python train.py --head_dim=64 --norm_place="pre" --tie_embeddings=false --lr=0.00339 --beta1=0.95 --dataset="wikipedia_en"
Each number is 500 + 25 x the weight over the matrix's rms, rounded and kept within 0 to 999. Layers, rows and columns count from 0. Numbers have three digits each.

# layer 6 attention query, 256x256, rms 0.112, rows 0-50, columns 0-127
505484501478505477491506482488527498525463528518524508516502507500527505505488501486501502539526510511509525477504538477488514476493479473472505489507485506532517472531538517474506489527539539483502494486473512507483493492484507509541498491491504509500509490488505456508502497533487487456485511498515504474490533524501488542482481500511462518523488524527527520534486481514508506502500
473523499482528501490501489490491506495513501474496515489492488492503527491495508515483482509510519496500527515488537505488507530460481503518534474513485505493474490467494515512476479485559462502488493510501503524478486523484500482480519485492495535532487483477500499498535507490520489485471459471524509498468496486493526487477507486494522484485490491487500465501500485529508481479474
504516510512524493513554484522499522500511485493508506491477478561484503491483519526526498493499512513521511504520480477523498497487479511483487520516529509515502477495517486532495518484470514524501499523514477492508508490479485490467526522489515475497516497526496520496494500493526513519523480510493472509513488484455507519493529550455497512512507465483514455509497497502513533515510
536496512489489487499478469555499519531502508491507496540497492460517496475526507494504480495489500478519494503513485514495518491469459464479530489491490459498458441514550475503522478486504529491493487486529495534513523529489515526533472537493485549517509512511507499507500480515511510494486519521470501464501520514489504537488509507512468558490520502518502515516481489528513542520520
496499506500502482492479489522487525489550481495511511524472492510529496487519504501511499465521496513501516460503517505512473503480518508507487499521493467471488485483502503538493488533495494534477487494524489505523487494462481491461496527507506507484523493476523508524485506482476525538512511503485488490486498486477525529496501516451501502466496522478502494521513475483527487488518
500481502503497487506470490508534517491511510496509469491503509516495530503531504486487506486473528472498484522507518518487503514495477482513474481498471509489469461516549483473505482467486493486511494471512472522505474521496494521518507501528505489501509485493476501482482478505493510486488523505479504521496525500515497488502520512526521519503511511480483499486517480516492489482499
515476500483489515524485496507506545480517499492497503495499471522503482469528497502518497486509481485476507522499530522506514484513508514484534524497485501510528488467486510515486528498490503479474484509515514477533473528478502530488495505491514506505530506500507531512508492492506489528511479513495502516505488520483515506507502484493507517507524521489522472491483491516483481533518
539470499503495506490476493514474502490494503490511475533505513477540481529487483502471507507519523485492491505495514499492559503506486477512517489487531517488500493510495538475502470507496538493516490482498498496529501486510491526488494507470488491520504504506496505484497474504506498524493520495504477497516481498487491503494485502543495514492494512522491498502509490511513449526504
513493501496481482534497498504501501510514499506503549507496516498506508489475524504532509483477485488490504508475512477557485475522514501488504499510507476501534532495526493477498502478467492521518512528510505485507528501492460500458497483508504509521541518495464514497527502491511513502511505483498477493477533490512538497500497514463488466513503488512477509495504500508507494471499
523511496508504520528498464510490512517495490523521497499511474538522503512506518502539484465520533487476536502506483510485512508483494501481517503509483481518488479447513521497495495490501519490496491523485491530490490491496501486505507504513508532498496496497480514514490488499514518550518493494496475493498480493493494535499508487485500492531546513518520484529525470504491489525487
512503510504496481505487499516489504482492496480507489524504517498490465487520498518502506495489515535500521508490513503522504522487486518514514463486464467501503498486490508515513497508521491498491503490487482502527504462514485483488473524499516502498521501486486524505501531515523504503517477498514475522477471473463519495489504476474496500522502535516502511490515499484488494504512
490489514526492513490508497510486523490500515491485501487473500483479494470508471482482485501536493500498491513512485514488498507474478490521531506505505527495465524494501479501502497503502492492481510506507507503516481523506490521514538499516509519476505498507507503512519501510487492510482519510494502524497507499502491506493497472475501508499492491493496484511507484494516523501498
520504507471491493506473529487454496516507531508523496506504498469461486476495525487515523503457500517479494494510499459507512490506516499522490498486501503514507492500506491522519472510516487497509492527493497518519538492528503517471470502484512488495487517498496463502522508526547480500525488492510470516495443504475540502499502481500509497519488507502483496479506497498505517522524
515505501511502483511494500503490489513493506487488529490503491502504498488478479496475485513505529496507488475518489537536503539509523516500504522498517482516504478486487476513512512530483530513480500533495460469524470518524464489486485521521503477507509491509521517472483493510466486522491481491491514516484491503485477520505483509473512478504496502506500484488495479486488492514499
503517508483502467499510575472499509500487501486504511526486484469500491498501490512534481508507488509509509510502483511549518502515465541478498504483503497511507498538501497474523522494501522483516497471463503492477497487500475500505483524497497475500516497516508511483485499500485457506481521483500469489529519484514466510524500532514489482502498536532496515534514498499470489510523
515497513505504483492506470483493526490473459519527525512469494511500501525551503480518532490506487480501505513478526506498477521507495503476502489514484487490503501497489525544496508472502534494514493495484520501496488494515460504519536479495524491512518505502491479515527508525518519494507474530491495523484498505506519536504488486484496479493520506503520518455510489471481488507484
496483490492500504481507488479497500488483510500501482511483506475487522504497506507498484517471501502513500506493510488466517527516473487510486501487496506507501494505522501517492495491510518509516487498510488519484509503509516524516489512501513485508498493510504485489484486489480488489504497514513532494488513498524505500501525493499484479498510497515472506493494482491513503510521
508506488494496465501516494491516512487486462501504517503487525510463509518537484516499518491493496509495524481486526479511522532493512498477498516492495497503510507503510554498499487516501492474532497509504531466512498495503503497481473510491512521535490500515469500481495478506514506476520486490477507468508499500511504471491506506481486489488482489483486494504475518492491503509505
493479491515486476485492503506516494475477508492474501456486503503510491469502481497489472517490488482505518514490503494486494503501482486526510514486538525514477508528494472518523502503501490463489478475498505512490541503514513521519497515521478498513549497504516528450492505471467484490493539510499511493493527490494467508482516490498456496503522505497494473504489482486492524502484
522516492481481487487544508496517541464467466533519527527426469519499509504520458542492542472501519489476515455533497502523511495498506481510488570512526534522489462514525510485491491481472486489526523508476549525505499492512501475507491511472511516507490518513480518507512466527495520505486488500502505514491523510495485482497492509497496510467467530490541499494473521503529519507479
491492489494480496486536545508503501463482482520481500463501495507477530498463483536512489483496474475447527509521471530483505485526505518541500511513541560493463541529502513500520499525512512505482493501513527519522541525504500495530454497503514493530501501501506466483482446485508502516507517512513517479488474466482496489498523488517496496471514482524502510508487495496487504516479
501532487467516502495496509509500485475509491510502472509492519514448518498511486511531547480468479534477477471494512497561524517489510499497479507504486502510526485501506525508500494490492479511540500558501519492508465474514479531478477500478508480511479491501497457516461492514537488494524486517479533488514460504513515475514530506524485513487503471489501523483511528520516477515484
486512496492506515487498531509516472497477559489501524439523513521459502484480509497490470517493477481485506537499517536498490483503494501513517478502510537474484507502492510505515486485486510526500494514510498484492528485513501535522512492505487486480530494488507506500489493511522501519500498531506523485536473481508505510484504475496505446509516493494491477497507508526504504517487
496515477502540500511484501509497529467475496522480492474486501496478508474488506508500489517500526499483503514482505499502521524505491519500472490499497531489505500496493513511507513465501483504523478511511500495502500481499512528499504516520451492505496501516482493484518482513495469504482522522516506505505483514473482505507535489513502489512522513482492504511502521468521493489493
491489449494498455489501506504483489488505486515505482533482483494482481515524499486457486503525511519484460445510496501473497487489470504521501539518556479527469481461536445469499505511495480482472516468482541534503515483495512458474481488485511466503526486514481513487538508517483475494523524522510478513521513509501518511471492513478455538486488504511512487481498477462509528503486
504522494498485548482502505482512495480502527532500506499490475506506489508500508474460473500506559481534517508518516482525491514491490489494549498519472474471489497498498473504499489544518518514482489478509517530483486519531508496520487498495539523496522488494516505514498510511506536516524521496508528520488517483489448501473490520504502503478490511483502496500495490523482530532501
525471457479512462489492495525524476519468546503497548523502527515467499543519516478522493509531494494513474524503528477488499509534519521500547478534535524484542465508508540499508499482510552521511519479492499502522515431496505503527520488460501458508505500512474474503485479500492497487491526526546509518534485497484526482507503471508509467503502499501495514560481505501511464464498
481534489509483516490447527477475497478539493507512529441494478510457477478504538473515446539478520524521461515523503510524494507462496506512485471497498519477485540446500494523500480504488488500507469453508524536503478484490519522459480525534441511520561498515470516496528443489512498514500535509532490540514495530454488512494528506472500508495486501471504526514491491518478510492462
541506562485499492497471531526491530519513496517497541481532470513503507541532545526543508509554455512541459470523517494551475509479485490477539515506494509496554483487493553473501485505480533549561506552536481483502495483520495524514513479443488500482447509511505505493474507504540514552521477509520482490535509506523515478520502498464497516528479504526474497477507502506513472493496
494526515491486481537480516509511445493521502449531498475541525517474477490471509507524475510458452511497438497506509490477459460480471487520505505482481512456496501460459470510489474499476467525522509498513548439493500472450517494487516511508468515465506503530474506484487425500518485522512526534482480496496497492515550514509506479471492476512525434475494507511500478482510477481509
492517450488496485468498519492505450493510475468512499556492502487512512481503512527525530526470490522484516495499494497500464505540555500491466495469500506527519522510483491506531499473458553515498532526516482518488553501498496544528507504468501500508508530518468499492503513469524484460499462509515509515467501526503492494514521479515495523500491516505486482525513491472498494446528
476517547478523556476529463498474524507548474440540478534483490493495477477490514527539516517476485536508506498547445498526519488489536447497482487451455470475452554532461507526511496520446494499516491526510520519490508479509497499480487488495511479499511453505497487523482501507504535538461532466470489527518487484482559471494526477488493487502512480522451527456543529458509465459495
507497520530502489516556467521506547461475464518509533491462509518495463493483455522495485442540509489517528450493480491475554484519491486488497529500510472508483454482494507463490493520484489486471518512520489467502515514500482459494503497518540545498495469542533528486461492517471503555507472490459494492452504500515455511495447503468464575490520515513477502499519502471531534501510
515520518497490511498499560571499521527544528497493466529486504525452502454526533497532479496504487472454482488521492519549499444515514510512506496513528527489504522491542510493482481556518503504507476548489509509492484506507511567518473510472506515469459493532457485527472525520524467529521460516527490529470473498484552429515501463518510470516527477510512538511503497494472496517452
516435468425466513510483496526486523482527424527433457509492507490499480491511539471518488482538507509481511483475484490488471519552550505536550502455481535501496522483470493479517490535549534517482503480522452541497479462515540535541521525485495480483466494497571461465511526488488491567492500469525525458493483488508496436480497485467494504498486554566487488541540502528517436535453
479473466470546476509510533496534569436505527471483474530473523530508456472519518504514493478508516499563491448486474504517478512508508499535510527510525501517500420518531487485510499531474470521485516542484559481531492510483548534468449545447491485504465560483506492478489508509536479532456499483487521508490515495506502484493478498534490504476542536515503472491437495510496507560491
450498494501486555511518531508492475516466511445501509539537511534447487503484519475468536498490492452526494495515510440470489430513502470525477457443525543482521496452575482519530485540525487538471491524442492480516477494546533531510533508524487486505517532519489458448456555502540521446520539483486494488477445480508525493524527487531532521541497520462493500525492477502503488478528
518458469439492527510536558457472504535540499510483510473492516497500458499516522516513480500559490490498519495516516554539479485461485537513415494507489511522474527514487502490477510478470502473491470523519525495466513555495518520520494501511506479504455525490492529505486538509511465509495496504450500507506495484492484452508480491524439529474503508488495493535509493478485536506469
508492524509490504491516504533529484501479509526526515466469486518465502491523483467530543484490505550553480486529519512464529487535509476442478466517457518568523475452493522452471483532476501508548516536483535493501494462503488463511510550529519469532434518465532512530532521499504523496487448548491512496521479511518459490486449539508486518504522546511514454485442496537529492529467
509482521482486454490505517508499532536528546487507525488501508502494525460514536499510494484478490542517520436487486512473516489497505479488534503483482501520543508475493527471492461471514516486498505526491491463487474484505512535457556503505510515502472498479549520488552499538520480498487497530475459510477515492519514480489481540509541513534472503517506514512505525481493498548481
489528548511451493504511499483546548529545482480513515512491493461470514493562455495507516467501501517470544506464467534524542501486495489501451492473495478509481511530508506481527502479523495535521477500553532483465503493485478522534532515481552486511498485488469469545517514456498485541485467497506551487515439489558509475456463544533522474482551553484518523470498540473508547555475
487506499467511544505493501535487496512460525474548524470513493506507520494557467591492539525514515513515477494519499470465466504511541488518525466462503471545491497520502523497499472496498478535504471529518526512504521523507528478500541525508452504509513502513540495467500495529522520476473474517478512505442474457531492495493496480493517539537510474501493495445522445494480467507506
475519516498489528495497532476506509494493502521505536533523469540501500463522504484479528516482497537452480467549508537495488514504483470504520507472433511485544473462473523442514482515538501464532489535515441470495528501522491486528518501518554456496476474506499496501518489495543487464507478501496534488547442497499513481486517524500458502444504520487476489520408485508474457466480
488534482488468499500497491498476529559479522523466528520472481515488474455554526477479509494447451503534481520512499508508450521466498522523471428488493514524480488474524480481541475518513496453460533534542458510512480456460480503502490462511471509495437502491510536519495501469546500463495497492517478546492514533495494503456493474486561484491483513474438461460493457501493521529529
510510503514536508515470519456545462495514504490504558459521496531517492519486530540488493437586488525517471491527485484488457485499474503484500468500415483504525454492506500510489509468486485512539462509551468491481504461478461504572545501491515495476493552514523508523492490462498447489514483509485511476503514483528497545505449514501498454543539433482514488460508478522477519530486
540522524507520526473486475530500453475484551497471530533560521505505540508469505526458484534496521537481508561509481535493483493476491514502504511484551497470513504508517432522528494501445436488507504496560434495503490516467468524543491492529522479505485507571508539517481468510524486546459536506505480514493544498524469514461465534533478534529503444481501459477510513472499548505510
515464432452543489482502489494511488472493484490512538529497523520502527481470494510519504506501519483482504506461498488437502432542500468459515491488483494543498530504478445487472487492519511464497511496531459522524503529548519500499520466483505498478554463545530557471510535502464500526462450552505503469505482473499489521466473488521444532489397474515484483470493549488506516537484
538512485470465489464471479539497506516497513505520496512498485512482476515498494502522520463505512507503415531491539515541520502504508471450465475501473457484520483488518471510498518522481473513531494540512491508481521528501450461445474501520471509487457495493475511503504506488510484500498486515506452457525487476489518487542541507461493488538489542507500515491505486504521516547441
516542533464539523504514524495508486508569529521517522524524500498547507512491491476474480493503463465495437466555466511472487490530459516519497498494528442563492494525514486489542472502516463495473494516439529504488500546506517494516519505471523483497480486543568505479463540511519466520495539459508513496494537509559452487544509534496494511496552507483475494512520493462513530473480
477508476512474486494500504480511508522478455486496467537470485516494530500488482513498514480496508492475483508478491502441488499491462505497554494508474498528527505536535532499523495484552527535444489495432543463458433504466525504523478533507527535522521558501465461464470469481510493477479516497466498498515476531525501479526503515554507494449481508446516491469491490450489525521488
545499503475481500489528537528481511485478491538474524546474515527451465510534503507496446472525513473490503526543459492533471510474533521497509465464537483530465493444517477480460467490459528502511513508492511487515483460434508562505500488516485484481447460530459517509536512506511479543498471454531507526522512535517532537515524544518524493500522535454497518516511566502465513509489